Weights of a small GPT-style language model, trained from scratch on English Wikipedia.
Size: 13 layers, width 320, 5 heads of 64, vocabulary 3844, 18.5M parameters.
Architecture: RMSNorm before each block, rotary positions, no biases in attention or MLP, untied embeddings, capped logits.
Training: a variant of Muon for these matrices, 626M tokens, 9546 steps.
Each number is 128 + 24 x the weight over its row's rms, rounded and kept within 0 to 255. Layers, rows and columns count from 0. Numbers have three digits each. The size before them is the row's rms in percent of the matrix's.

# down: layer 2 MLP down (transposed), 1280x320, rms 0.0427, rows 1-82, columns 80-159
# up: layer 2 MLP up, 1280x320, rms 0.0888, rows 2-82, columns 80-159
down1 099:103128139116121074157148104108141106151119143126155143137114140108120122099164128137132094158136175126153158181152131117167123105122128121132099160092129118133104173151117063099159111165148119122137105105165103150123144119154127100119142151
up2 101:099115105151126152146123121135124103117115155122153101121122095099145144096160148139159119150141122096147100090149116119110089137140161165124166151119129124155121128152151127144115116084123180124113058122083097124120115112127156125116123137
down2 097:152115114134108122117154086153109102132135105150122088101135119113155156113165143140139123165141141159122145119133104103136109112149136103102114131132122112082186138103130111113151144142079120122056128084117123159157147105155143096130124095
up3 100:095135094166112106142156123112167118146129140084085145129099089113108119139126165125154132105142169090101126104155163142133103134120112093135137145125073154143133147175145111101127118146158082177117147127103116152125159098152120121114093142
down3 106:108126126128132094126165120129157155159126138116117145118143180089128118149100098122102136100138166139139153079058132097131130119134091152123158090119125123072135129177116136140106112127109163101109157112186122142202105128153107133121165127
up4 101:134155088146107126104135154129123178126114143146120144145119171112135092140131153103111116097105143122138094138149172147102164093135117147140109173149148116141138059129082133096118144123104170125138124122128125135148129154142083130095150139
down4 097:149113132148155162131141115109080121114111131120157125130103144149122126114180143133115116117113089116147079156127078098123135110136088125117120132133113118159098115084104111121109092136164089121123123139155112128100140107137119136135162101
up5 095:123132130148122128147212123126125132133133136133125121090125113111124118153080129148107134127126133105130087076153141143118085130110139158127121156120110076147139160122132147111138131120153128148157150129157128119119129162101127138161122099
down5 096:160101080108121146157161100139097166096095126122162116110086126107147137109172154144111142120127150140159102148152144139044150185170158130130118120159181138135149106122101118092115134100132129160166132119147151160177112165157184130129135137
up6 104:118189118187157119162106142134141120158150105115124125106103157111115094139178121108105102152143151130103108121178129136124128125095111131139080129130099137110155169143117109105141071117152118147121146122159150174111096124127114136130080125
down6 102:120120138159118127104129130112080158117129118100111110147174139140076149100140151122160136143117107131130137142129098168093142171116143127136133113131112142146101159111153140106155102094146188151162130132080179168107135101137122130160111124
up7 101:174163142152117123134157142099174166126114108098173150119126151152149152134137145107163123145138087143137144096132096130159169107147129152100152154153104153109111125123152158134102168165103133133155103130120153122135112144120161102126095117
down7 098:105088163123120159146162113123077144137142153149159084107153139111124158140129129154099098104117099137100124104107156110051162113100088145100134093151136137092099107120148134110164086177165116081103119125088121182156161098173087195128148108
up8 099:106182115143162084127116148104181088152107111126174134098127134107069147095109097121151082146151101104125132113110123119133140169111112054128146138136103128123137164157115152126104124125116105159123146086127124150135135135156114127140132135
down8 100:112131084077131119152137112182115118129120118144182127150144100140107133161117114158114115086121144124126162139123160138104109122158161072117142154083144159135142117111099109142079166103112135142180130131132095131144131137151145128128122124
up9 100:134140141081146135104124096108107122126130087107137109138109093146113098141115155099126098140142133119097118151166109136100114090136117127129140199107163127110107127144130071123110071126150153099122083149109156123085090146114128117170105125
down9 098:140133151099118142140166137065138168098094145166129161133163139135133113097094083150126120140175144142085099091122096117107125105121156112126132133159116143116108150118143121140142132124163147152172126187116163147116101128144117086153121155
up10 104:143128149113114113117133141174136106108116155096130133124080130104122069168132100097124123148139084139107095168174146098136121101119152149117159117116105107160105131162155140116147104096142104113159068104118145122107074157144172131067136123
down10 105:124111126107136136090119086147121103123139094095114132132117153125111126120162185122127147110125131115090144116117148150134135128125150077141156110110164202127115127088147150134134158152170129120147098112121134149073103131170114096113130148
up11 096:169108116121094114148145131103097148114135106108120094149113121156127124107133182109112169178114139142102127130134091119110112118154135156148107140144135106162130118121133163135142103102100146134107128137128154144117112119123112138133091088
down11 091:118092106144096173126090118133103116161129064114133109171130146146161106126113113112155160136096093079145136103104110113121135138077101128097121132151109114106163091130133151121140130121113097111120102155125112140104151158123118104133131123
up12 098:151162142117079128147130133108085117158151157111132116152114128166094151089096108091111137121142150134146122119157085117135098097152118106119118104139163145110112143151138131115121114165120121120115121122158143133079104100164147147109117095
down12 097:118171105141106126148142152119139128149119126125089169146095127144136103092098115139130094138103179144134140081092141081119176152140121136116156135098142125130163123098137114082128114145128093155123140154125134113138112093170140157093141123
up13 101:093173126121126079141142138115134096099123119093140138153133125114103128082106128105170130129157100139156160139115115113120141140139160106185149074078143137120129183124108103153102068146149131133172114139079095153073121155136133113130135125
down13 098:097157120137133110126122090107145132150106105113097071140145101140138130103136151129154112134129142123124129095138154147146137145111164136122112181191125103139153158166107156108138089160081096116133092149107101107156128110115118127110156157
up14 098:147123073158121128151129128147125139153141136135136119081136145111124092101128130116169179107099146140100152145094129122114159139117134108150166123134109142139142164114077099124098127073129171154113110125159150105073118143065136062075105103
down14 092:097160145106114133154113150058103122117096098131095111144122136134145157095119116143097075088144132099105130104172130117148156150109101118075069108091114120151111111107120128185168100149098137118153121131096129122168075120093126136113128124
up15 104:103107124102139128117120139110129134152167111113097155111143138059089089166108161080123152133100112122127113096107101115124120115149133107103128070124140151098126141136135105131130125157200150112128120119102120100137167152095149116151127125
down15 104:125155106086099179106123126117127166098133104119144114123128136101169102158128147118149113149143158121091110104155127183120101106098129140096100115179137093110156113094140137144106126113141084133133113166128122129141132124144140135138150089
up16 101:160109157159142133134181109124124145165112152133113167142122146123140119081146141145106129078078124133138167115136126118166118124142104129108094126111118150122188123140100116090127121090126143128101136114121183107076093128155131131113162113
down16 106:155114144151127135134124080117112145165122105158147113147101138116153178112123082121121134077115164142116113097119104156133096133108115144149100133139100140126091091090127118157109143172144129133142158175136138126128104118101137139174132148
up17 099:194159144118090145108109107153159131145154129105132147094116150096130109167141128110131171139129127128113125128149148141142132110158126125145141191087088128110125151109137113151125147129120099186136140120141126088108147130121111136096144100
down17 094:125131161111094147188102163139155101124111114119127165122129129113124142109138120148166141107135092136131116126141150119170176122101137125102126109165097105127114084117139115094129112138128114081120114121134151117138108116121108163137110146
up18 108:087145111116141116144120138113147103155124118129144176116165145111131108127124130129118165102135116078086161183091118116117127200124129133149148124122149152153121121125118147133168089142124138088116145122125113151175106179146111117124102119
down18 106:086115103168158122146127123107127113135156119139144170113143126090116129116135119137089159103142129086099121208114099125129152120148161148141110103118104173088099138115126106078086100117173135127098133113164142144159175120130105114121115104
up19 099:177168157118128101180115161125098140156086142138127123121106132131138133124082089115091143132114139145128136113142144126132155108142087137112146176130150084151132124116164108142152116134139135125089158093090114149117125132084133155132101106
down19 097:095118120138099117150144152106134173120131136149166141143148106129132117127175119110113119109127176092082129160143138182126120103152164144115125134121158124080182080116134107135112117145133136126106188138157132149169140145057137126116122155
up20 097:101156144122136111160092126116188162154141121135102146131103125109130136088118106123138088119115118146095159126110101126136092110159151144084129134188165115129137106142115108156094168152127180103140147117117083128130129149121121149164117124
down20 106:116152172083144143137115117098098096117128157135120163167112155119089162134141180146091125139101128106099146122138093082126129126132145150161120104126140125122105120119123135143107151159139131176099119123092163114110159114144162132132106084
up21 093:142148145171126160122127170146148150116167111152147155078128117101148131142141118106111111161112163112129163121143087130158110140125090141158096129081105141137121113172106103152123119116148145152138132114175140090162127102108114141117129101
down21 093:100117126114142112131139105143136102142163110110166139128072105179110161109167126121106123097150165099115160121130139119113113141163138138130155121156133156080145116160120129113088083147146116160138102127141152114176149160168141150134166140
up22 093:131135166151145117140126101111100119180125162130129118131142098137091121121122094148104098095126141136151140144143131136069084098136116151147082108064139137132115133108116124181121119147112149132126135138095102147075153122115101066099129137
down22 093:117135123160150102090131171128112156129114127141101083116113137131097135099145139089119095118119115112076134173133141118156121096103175169172110108143160161133119106139145111137105127166156131124107135107145121102111183118116105133121141149
up23 100:134142091091111162102145136163138111126116185155140104098125137150122126102125085119130119144110151128155146149193153116151140110112157107143095112168133139145140094130090120132179149164099141119102126142113133125098116166119157141150107146
down23 100:152143143138153125184102137109165117135129132215110087124129080094137129118111087122125124118143104141104154129110111135163134101138101170153123122148137073084113112129114121137113123120135146165112155114121124084135125146170116116110138142
up24 091:130097108119153097169126100172167120106116144114173105072124160122184113117164147113100110125109149102087127132075123123144133136136100099141111113133138155151176145148135074119132111117143112109170147127068135148135074156109113134100130158
down24 092:103127113124121117091155159143105153102141116083149111122128159087134151108088123115159101113132129111105096135076160113128138153184062105163136078120163105098164098137135138104142121118106169114112110149141151107143119126112149149128119145
up25 100:151123131158119113140122166138161126154162117109166101136077155123147099119091150102189173109109139157090124120108132133164077132134089119161099139111105129134104140146121082143154114172118159159156132122150136123143123155095112144096144172
down25 095:120149178122088176165167120070115070083121113125118146118171175117148139081126121125133126135148161154123094151129123130120134103167147099157093148124124114133151144117134141148166140090113154095077124157128104140123153147137092102092125165
up26 099:143121086111131137112114119152144154188165099102125128122111169121145122067139149137131090155123124138102148102098114136119145111098157146130135092181116105148132160088160115102113131110153142114119169095175125144094107137092123125093101105
down26 106:125134140079122142106157146162101176178122111163140150121148119108146124096131135119143121149123138136115102121123122087143137116129112110105147142118118115153115083121157127130148118156132139104165141171146099115122119146130128147173180138
up27 100:144098127165116155124144121127117146128123089083147109131120132114154151131112120109093078117155172152166143134137130119143135142122144117130126100093134145140111155124105173125163144137136073177127171146137128126148123128098161103085155184
down27 102:121147154119121089129126088146055134137129135103098114141127111081123145091147159092137133106107164123103100088138088117127149154151128113157083116152099185102177124131133128146141111127079086133136110123143211120133117105116157126112165170
up28 095:090144146114139096106121145141132143128147143103129167091130135081095149133136124162117138160140122148123123134115149145099111140170117145131131090139147143176119091141126141127070117148120140109143088117125142124161114157143115117158147123
down28 097:101109139144109123124120154096151142170136133120115111087117098124144125090149117105101146103092128115142147119138138115123105158135105143110098154123089126147117100135101150153122127103136141184159160113164131115137137173158110145132129166
up29 101:137102149171173137124116141168149115099176106143133107129132109101172096124109112127117170117111105126110129094127131187090132109089094163123083152129127155141138093140121128118123150103197134140097148113139145132148095121135153144104138118
down29 095:077127122085137105102124124117092137139066131126153148141172139161106132090152106142132152127159168136120135096116145120144126118122109118152126147148129098147121139101151147129172102150105168138146104155111156149109103118127119113075122165
up30 092:136134127146128150129154181161121141108121117094134143140122122118142109161113135111142115135120132140167114123117135120133164146108145163149139144100105100125116130132138097122129156168143138070104098079112146159120134119117123123129095125
down30 094:115123137134155163120128068115126162120111097134103151130177186155121142122172142142121133110149116126104126098116126127156184086104168173103159114213133115123116116101138157144062126097146126124127138163132148127130101113160141130133159145
up31 097:178162115104085067147129113133131136143107114171136079149134144109104107099107112123147123133137113148139128143110163110121105126110126135172105121082140142092135163171128097155141143093175132144122146112124148147122139128106107118105070115
down31 103:116106105158112111125088126111124109133107117146118127141158170124089172154162131124108128145103127126101120139168098135142118174096141136096114130110133120097146131153107108125116119114135142154117154139130105151113110115125150139115114116
up32 096:154137148082120143178089126119138119109166119104148106126090140111133107132103120110125135133098149159126124115131092139103092149104122160148129157105133147112092153124145133176099148149135117111190113149130114120131065112151109130119124126
down32 093:123107116115124109118119108107118151149142147160181160099110118104112117098143135107118110134139111123137110116176106133114106107133128122126102126115146152148104121109105111153151138142128126179111152118163107117145141198087136084079152146
up33 100:116152129142109106132161142161126203144151114132149127130167121107102123121134083142153118162165118155124113112140131105185129183154157168135111147129123117114125120129134071140110178061112100144138158119132119120132130124095154103108132088
down33 108:134170137152136121147138124099127110112141102111087088144151118137088152163146117176118123119118123160090109095122131110122098131122132139141102156209118147133132116133160147115166141163161106151136161105117122162084152174142131100101114101
up34 098:106154104132116150094093147076120131129138123171139109182162087093101085133149154152142126135155093123115141132142131147129116129105134128114089153135144095126159099173119128135156090111128146105146101139139091088122146180119132146133122153
down34 100:106149092154127107116129124142103134123105085133162174140144101147142142142093058146160120087161098166135107149100111175146106143161121097105129156155169101131152137122128180129087097118102104110127130137146123134131131133116107164146122120
up35 093:113114093085144143093097145121139106128114145104120130128077143171148133136120101129086146156110123160105122149139140116139150096143146104139157126118107138119114120156123117106084141109137142109119120145140092128145126107115123126107130130
down35 090:139108106149073140168144119103116169098102174131148130132112138115109119138134102132110120050150112166144132154119156110170124106131129104123090102152164133166142101089136161159092140137128084181126121115141071120098081082144129132168156130
up36 104:138130100081109188098093150133091084181078116119162115132070105139131133125130104137156111126147127139086175125140125146158116098100117160098151109150153123126141136133134127129138117108073120133155105164099096118124118115161131096145122130
down36 097:140109156074137140125133130097107170098149132163186124110128117165128125157193115064099135098067126122128168110176145141123110120136174100126176113175102159139127141147174131116141124141142141116136111155115089152089140110110126140129137110
up37 097:104178145169162141138112125147150128149154125165104150090160143150103120115133166117150130144104150133157125129115113124142106133143161100133131171098120123124118148145168116118101172129109142112119125106083113131122172117146168134136131144
down37 093:101117116133150158140129122122131110094123134162151089122098158111107127112143152089116141126095107149165162103168168171100139175141135117120130149160117106107126147147112193090156117104166103067104146119129170135116125125125154152126128135
up38 098:133122123104151113143125177123132141120114119137128153131103102116151116138128153065154127153126144157125107141152113148093140149136128120181139153134133135121078109108155140158133109132072092124163138110109121137094175134122154156112101122
down38 090:132141134130135157103130159135130119177137116120104125120125129143162158115145101177107165125103090117142160128162172136147158146127121139125149122148098141104110118126084114100106109154050101127130128074126113116158110117084140102149128138
up39 103:170100137179124072073137113085143127105104126134140121112135125094131163169130073093134123113094122122155107161102110112188162133104100107105116167136131167110096120152149080145118099139111159143106148093127155129104107135117130119086134147
down39 104:155167094149118110127117104135094120087116145135102154143133120150141137112101137132142145120102169103100107129165130110129119136121151133137092176118147157168090140115161160153163141137118116120152151116153132157150148119150105105089150133
up40 102:126129066117127094159103169130148104096116135127115137166113144128119130117129135120096106150122129162153114143111155165130130110149141174127135101130116122160088107114088089105091108123122171099118099188127106101128142139127070138131139166
down40 099:150169116098147135143091123107136112148140150136139112162147124129113121124134090148137141144090144145132125076107129160113107144180079098103122211158081127098151170113136122157135144113166143084116124154120135121091094130135138143111117137
up41 103:114119115123120095145132118165143128111144128176102143104103107116157107145110146125122132126123135133115144119119178169181127139115146154128127110173120080136150139130152129144125148118151133095142140149105146106118135147125167146146099140
down41 103:134142146081134138129121135103099099120126107105152096129144136100148088139111150124140109082124108120118110116164175118151142132142162143144143138069122148096091136133128140142165084143125136142074101115089105114114124134113106141179125137
up42 104:156143100151118131092140125147184155115093125120131149144155153111157152114143134127137108106147137161122145131140143142122141160150129128123153107111162106153130194112133134131105149162106105178121134135113145117134104198104147170113140140
down42 110:135131164137169144134142112130168140124118139107106162127112142138141158131118095133121130091143125129124126129135147119102148110142111147095143120045095083114127147108152122116130164149116140134110143107122098152172116140110139130095083129
up43 108:110079096166139131075122130107094097130129127160127120128106093108132155151146168123118141138089098116128145134128124087112100140155154136130146119107185132160103169170140162168145139113101149095081162138106146141122124160126077093125149134
down43 105:133125121096150161114131133133116161132116144118116162159154132115140155115116188096115117114143119127138168103126093118151105172143108109094112104140146151135116143116152122088088127151146132112083114142165126140116107132151112094097108134
up44 100:136101128143134063159135131153152130154077100166102154139137096137106148124123127096139151164167129118139119101117145090118074112133148101088149106120148131106109174125112131126109145116171118133111137156130153133119145136105120123118107157
down44 092:137121136147114127107103139107184133139129120118110094118142133120158125128114143117119136136129140152107109120148139119146144116166123106147108136141159150139140153180130096148085163095139138128149105141127119128169163138119071124136125117
up45 103:077107094148169124122099173128117157140144119108139118120095124160139095126119082138135127155125148108149088137125137148116138082127149088134159148116139134132150087119102115118118099135078154160167127139119142132141160135063116160119091139
down45 105:143102136082161126125110100073121148104149123098139116114113100081110114145118050176077138106146140125158123140113132169135137117095161114170117175106144122131143134143132091149146090075149119152083144093101128108134137122088110143185135116
up46 113:134132166132149109136145085136103172145133113137109120157133118116152107140115120120093125120160119081123131115123120184128127176167168180063139125121176149103120111187137128100111115131113112118136111121151155131095111128120103119135147111
down46 112:128101136178136147145142148125167113155150145122169170134110111069119091095149168087137118175150149136136151122127107134165118110113148120135141094098139147175169167177146142150117101141164153116114119137129106146116145095123081100172126139
up47 095:141113143130137123133130125117091159142104125121168127109135138125159136117117122125126206137119137116108156094107109143126115125143124117105116144139112131175124170112153144143144105142122163165095109124108118120165155119129135131152136111
down47 091:112160115097094126122080131117140163184146142167136124150164146150112116111136115132103167118153146123093136122169133132149132148169123109163145117154141166136155137111154128123141152101131152145104147119131135097140088140136115134140116132
up48 096:139118110166146169116154127162117161166119104195137152095120128158139129130157123097121119130180145150149123151146099141159119107134136084100123132140128137133100110117104154076112102129194127091133091173109191169135125131160160124144166156
down48 092:120137149089129107138124151134079132132118106085124090138144144132111103135122147155112107115100119126109153159133155143106112145098151126124141134182126155120125089123158129135131126118127095118137065186129145114077130175112105120111155096
up49 102:142102110080141120088142099100140101105153183120161130150133167114117162163141173125101140147135114119125104152169094097142116107118127120128133139121133154149106158161178155149169091112099138110110124120129106129107160115150108095094119077
down49 101:091142112118136116102101124114151154130100145123105111128170096126125152107141105122145085143142074106147132127059166121119170112173125133147151084158164110112132160135120128142104098108086106140100141116137079113143154138102166155094136149
up50 097:161126077139140141124170140103144108179152135105116102100076087107134117147140126147097118111139119173128132112131133124110119077127154163098102132123099114163133101093077135087099107135171133102123089128103107165116128127092152071145148115
down50 097:142119120150153071098124135150133140124108135129154127136117160117149147124178124122134129173140131083134105150147130166142125145108106145117138143151108125150135155127113076121133127159150124148136109139150082113121111112102143122115192132
up51 105:079129157212109159155144101116117149196127107127119155150107134136142121114142103092112126109130126138087195124123128121147110164142156149114079129114126095161100179111091115171116146144143120108127150117149098167151103138087193115103123129
down51 108:119164133112139109133132115163136119113130137122098118136110124131106131158145154112124146100122085087092161143107151202135126157149152135126136142125138142120095105144108134114085135161112098125126119081113102183105088185087102154158098121
up52 100:164131065132134133133131145148107126114160147118102181141129149111121156138119111141155106128122116126092138112105113156189096183113104122110150135118160133150159097131115127088125137181128118109167127103134153116169102148116151125154112095
down52 094:112169169104157160098109103127112121121118111091139110138056104107116168154123087125143111085100133140122125113133139126101149112123150115157134129167101171115126094175120108165110118146116137145116121137091128134107144102194105109099138127
up53 097:111142092126125123133112129119136057136116117142127128095098119125138145143097171098079148131136127114111104113122101133090129096125151107136103110133099094108104089085122116113100106139076127091109097167144131129112114130104171141143126153
down53 094:120131149104128167137126112111129114149089047117110159122119125131139127138154146139147116121134116109145170132108130152131146137135183146074126128154099156150164122139112142127153151135135133129120130109158133076144121144125159138118103151
up54 109:126132143130065121125194135149105123098151140112129086127150124112149156138102123155125106126155120168098159121105128168144102151091101103092135103122125095168119113162170166116155098161146173147082129162169097123134146118135119144127150099
down54 107:135140052173131107139163130143171123133177149171127086150115156147116115153098183123145118122139128157074151162134135127118138130145120130140161141152106137122144126124124151121112120149093173095143101099148134100138083159079114158121096202
up55 104:118066114140125154156159169161093131145168143120141117130102149133132138135170140117156116115106117096102090140149136136143099116096109096117116146155172078105112137107167142154119134149116104114144111153163112157091148059133201108134098141
down55 099:082125139126126097135147087149087138162140140090091130128136140168177133132111155127124136107140123129126132089144127119135146157120113097154129151121138112165105153146179159122147081076096114101165152149135146124124124136085147137160164141
up56 107:147130143101085117158150131127107153172100138120139155131138080091153128150135088148130131140127137111134132159090130099164124122138129123137162103124107135137139146118133163103108152117097155116155127111127086119115098135148115134120145141
down56 111:126145124098122109120094135112138151102125128155121094156086064114108112110103176123094111103173101094151118154170126146133125103109168118121113151101129146121119102141110120105092141164167117108087122062184133122137132147147128164130105124
up57 101:106114146129135164131098115083125103109152140115110136144111128137121143098114118124099136118105169117125133106097091114129137133146143164112060130134118120147141213134173132106098099096116112121088108145151095137141114106095128143139162123
down57 099:145085121120124120096107132085124074136134117141146094112141096145138141133130193090125135099136120128154104146102126151097110153117136103170128140142151085135131129080120104134118072144113127084164125110135147139110175148079134100126115140
up58 091:163138132144171145119119164136126084122140126130151151157090128080127150129111092094144161140082111127141161120102129112126132101139162116151069117140147152166092095119140116086106137125144145137150148148142118108117126145152135136113182118
down58 090:161155121143137113147133128146088082127086103069122127101125123141188151139095154094120111134124086163139134140141128132098113127137103133103114130114160133106146183165090121107138111163159121135136146141131133153119109116130138112103114116
up59 106:126126141123120169118121160170144167102176119101185096127093141151125113169155161128095160106082122121147138104136103148108110155182139133133149157122132094111160130136130116131140139124133116114156157143161140172165114100148115117096118110
down59 104:117155135126125122131072119134134151123148121106114108133137117125124133130114125110116129133162160123105127144108146150089190091133140086166120130137107104184075111145159132137187106103097128083140141145124106126122131147107117135131134059
up60 098:116122123133138146119121122108129098155126138155111091161125107114153103186159097125124146110127129165171138118095135149098153155113156109098144124146161105163108151128118151109093138117145142113096123111164168182120128172144139135122049136
down60 106:110115136148153154093113192123163116140115115135131157116142139152084122160162136096133111153121193111146060111166111106130132132148105104175122119138167164180157153152128152138123136117159116113119107150141106136149143136148165167134100139
up61 105:121120137085113168138109137146092095128135117128127141140163071100100145116180133113144108154117093094152121149128092131122101159141113111146144084127106100116138124110103134134156126096161148133173142106161134108081108151123109157078111168
down61 107:161116151141162088131170108128183180105147148095109150146123130152113153115148149141102134146089144174129157120115141131128108134128155113137098118146082101114130112133103148088128098155120136144124117176098138124122120137146138168102081127
up62 098:125084139158127093146107126112139125188111118120132134142106124127113172121125118129145110139133097119147076129126130102132110111079128149109163097116157141154116103131154113164148133099145153123128150142160115152118141144122121159195162069
down62 113:138144183146137134106115169127119163185103089138143106132117130149125121110164117159114127168125140137169105132132107128137125128098122110132123091137104157132124125076145122120127135090135172096107113126121102113113144103105112125160122112
up63 104:140114130160154096133109155141150135112100154097155141171105109104166090119166091166151138133178075115098083120097111086138158148157092147132121115160118121115122124119138189136131133101110142149125146139121120097165126166116176119157114167
down63 101:137124128152133108131134142126127183130143116136114121143111138148139125088186091139126130095129077131124103130081137094125139129119119112109108107162110142112081138103110104114124121150105135107142138123129178144141163174158170126145145141
up64 096:171120130126124116142133130159152136167103143116154128115140144118128160160110147164109136134160129127128079147098157123123117133104171110138096106137173154149146132147158066113152182082150105127156148142115122135122133120137081179111137123
down64 093:105124121186127172189122155133138128159129138155092126117155122097126162143099130142125144140131117138121080124154102159114133089157131152147108105142097111097113152103105118140148135103138123175164128097187123098132126129179091094182087111
up65 102:127099095115116101133120140123098204148092143099115162109108147136120110140124103091116135164103128133136154134157121058144104166139163112146095140065155119113117130101124115155120072143136105122141095098124154151146109147134180128112073129
down65 106:129134199120153146109162132148155160150077167119156162157149106149122125151127156174104157135184098122108135138138104132133100158135108125120089109127169150157123083130117118166122113128093103117117130164142118134144173159137152148127130134
up66 103:148133128110114151174129151141112114114123175130104158131108120129157140106140162100101122158132074167128147120140136085101099168100139117112130154145141111136095132144132102130133146117149126125064122131143120078116146170116158157112117155
down66 099:139120116106123117144128110129125141075133146142141126138162160165102139138132128140146117111128159102151137131166145129103134150123115155147143123129105137116162153119155172147133103157063128109109116131095130141160107108155130108117132169
up67 099:119132136155176093140142129099106127121121125161126117160148112125183130110117124096087100174146132125121153133106120128152110155107157140136132129145125130113128166133104125150148126127141150112115137136130067133138135103107205098122112084
down67 098:145142128158147123189112133133109143117132156149154149094117159130158169149126176119114119101108127139128192116132159116139165144151118164086159142200106094097097105117150108135109106101124137141076147153114159141124079154168140159177124082
up68 102:161158095118080132160118120129161125155131109144078144118162137113129099112119121096119106118118097103135131127135140107140135171134114101111139162142186127094136134157155132132105101167087137054123093159110152123089155155144128122110090114
down68 101:068163100118106138159145167137089123123109123097136097124152146159082100116116114142122116123100112166102115100148124132104154126121130163117148105129173130104117160169144154146096150167132074124143143118082107097154066103120104134105127108
up69 092:147142103112109116139101156096159096112109131125093152118106165103121100131123102180107200162114141110133104126172128176121131113143069125144141089086113160173084150140099102092136102116142121159125104083125126120117123117140170139156145124
down69 091:080112120129123125094135136121130091128109120124153140088111100096113164104171143136148140098140107114150131157135104126111137116127138125109131147131127148110136149079148136146120146135121128137117127059113143095108118161128131111110128150
up70 095:118146128109119108073153091139153120119103173175134144098164107143172124134174088109137134163181137118088138131161109125152101104124135080140102149106109117134087111141135138137151105119159125136092122106160157089131144107130101112096089122
down70 090:084132114137107122096104119136111144148146121140120116158155166162137151150115118145156084119114153146101107143155140131120095119139108125114169134127140170073133115148113126116127111143119108113101173107133124102110120079134131152125150136
up71 107:140157156126161126103126094108173139137117107131185167114125101096130116148112129057099150148156117182158100141127152123131130131161140107151083122128152116123155167146112117138128115122147130129133154098137093097135142142130088124114093110
down71 098:115137109105123113142108108128108128133120099124061115129129139135126112123139089129155096130120145113136132106158110128129140157173137149147106137151130131142133136105112153132072137084141157141100148155105116151099121151120141130181106149
up72 098:156134087103137153138138114145091087137133094143138124070137169134124147118104111149136103145104148085126115141124150086133115098104117145121078147109142159101106136145151147109162151112133167147145133135079126101150125178163100152146128166
down72 102:145078139146115147101151115158152140136150149179094105155122139071077120088145120130105122115100140127148115115152173177085110126127136127113175116108149093124075150161129156139122128141107118120139095109143138098130160119136111134117177131
up73 100:153089140195136126107146093136170143149118145148121128073107161140132111125145118072090127111128113175136155099101140104146084143121134135114138125117094144113109132129118179126136150142131120129081111152127127144113164136135089125148108149
down73 092:120161130147141123170150129125131064096103072109153154162117129149119160108116122126128155137155117146155169102115112121094116113177136125123160133111108153169170122129126099138092128125152103126126155101111186088134175119124117160097122109
up74 093:131119113158115107145115095163191151130133149145114117110107152128150095140143125152137117138168135087138092099097127149171126117134107177076144135111095175180104149150069094114134168101094142111118149108166104150108143130092140160124118129
down74 105:153127135141125115107132136144141122167147106089104130141132181169149109141096090127144153104141117167139105098150103153155109134095143120107130129124115133177117118111097093138155119138137144153156118091173089115120185163105090116107159115
up75 097:114114132090148121154122133126137151114138147135117090146148124155101167096129142159119156126140096170130067104168116129108132113136103150144101157115120117130146104141107100134116130045145152152137159146188113165142080081119157110142154132
down75 096:151106089126140156159149173093133169131127136156119119101121122104130093147144121144101101123105105128108192183142095141068157108135113141165117150136121117125127149112132170123144160187092120114122093105100094086143120129081114120122114149
up76 096:162125161133118140104158113150131131129146110114142149105145123126154112172109141144170132090149121172167121118124166127132169139107119116121144171129113120138128163099206158095141160061115114164157150132117131107139130096175141118112111105
down76 101:127098110084128162110127161138067102176113090122144154119161099109127114154116128122122147137133131120201121135143127120126135125109118134137141133134135127124170139149126155099171111096166079159102150165173113151108118159135129078164145114
up77 097:131142103103135114149087127171110160100148081136147122161119086129131166111175177149153095161138124124152136131136100133130144140158114094171118114095136109116153134135158098148120076129132092165146138146129151128141137114142137114131097121
down77 095:116149129089100111115156091121137200100145154131123092173148151117121110102087128080091106102088096108145125121119115113116147118143129129117140102089173138134083146151170133119123111101106147117113137164137148148094146105158112141083119107
up78 108:135093123134087128127121148141123095147134145134144103165141139106102100170132135122095126096105106132122141131129094148098114122162132119129155113141126145108169092184061122148161148126180158140138117169121120169122097107140089129088128144
down78 104:121131143102131161085121089148076162189132153138180130150135132084152104175110129149119134148161157123131095131123117152094109105148123096183165103121121124108140154168114121130104100111157127161140090142156151145144106127120140108132148165
up79 102:168081119124087128119150148123145151135134120139139117131113130101128153120127154137112138097197096137107172116127119153137111152143133080123132135126131130129114145127170153122115117173086108125108126132098139134149133106135111088148118134
down79 104:160124126151141134134137105125162088108089098081129159144110114154121126129052126103132093161116128140099116113099121169118095150117098108110151100126129129133106122130141138104119118149113171142125150120139135093111132115144113117117128080
up80 098:114107127165149150072124115121161096164109121133111128114103095130138103148141112087139123122107129208139110160154111164176107137107134154081104146120139126146111141111120111127133134103145102142133181107185097111092108148100111138137153134
down80 091:122148098125126137139143130122103108141121136162072153138124104125139149146146164152117073156131129132129132150114102145141117133120170145148132104116138142163124125114098125137100103100089178115099104127112136182089170108153102118119166094
up81 096:082118105113164072122132109120134134095116094154137138104131126115085131089116107143117117124112102126186105179100074126162130107148121120091138134132138132110097130151132081135118142166117128141105118104134120103116103145125088128129126130
down81 095:102144144113108157152136159165100166167108100094100160139144145133112155147093116103086107139128151121106155105147097136144149152106182100114160114114112171126143105104167134128125144120105126136115135107131106098156134138139115114123156141
up82 096:143105131115112149126113120127154138117155149122164117081123152101146123136110116113136144085139114083066158115131114111098134173152148137126146121111147107138103121137112113144115125142103117144128118164088120150116120151114147062175121097
down82 096:080148146124143108119159151081148118100099110131090169131136160143127151089112107114122132112081139092134076074136175121126136131141125140138070136116070150120142137148099138123128097167150146132146101129108167142161125143154117169072141092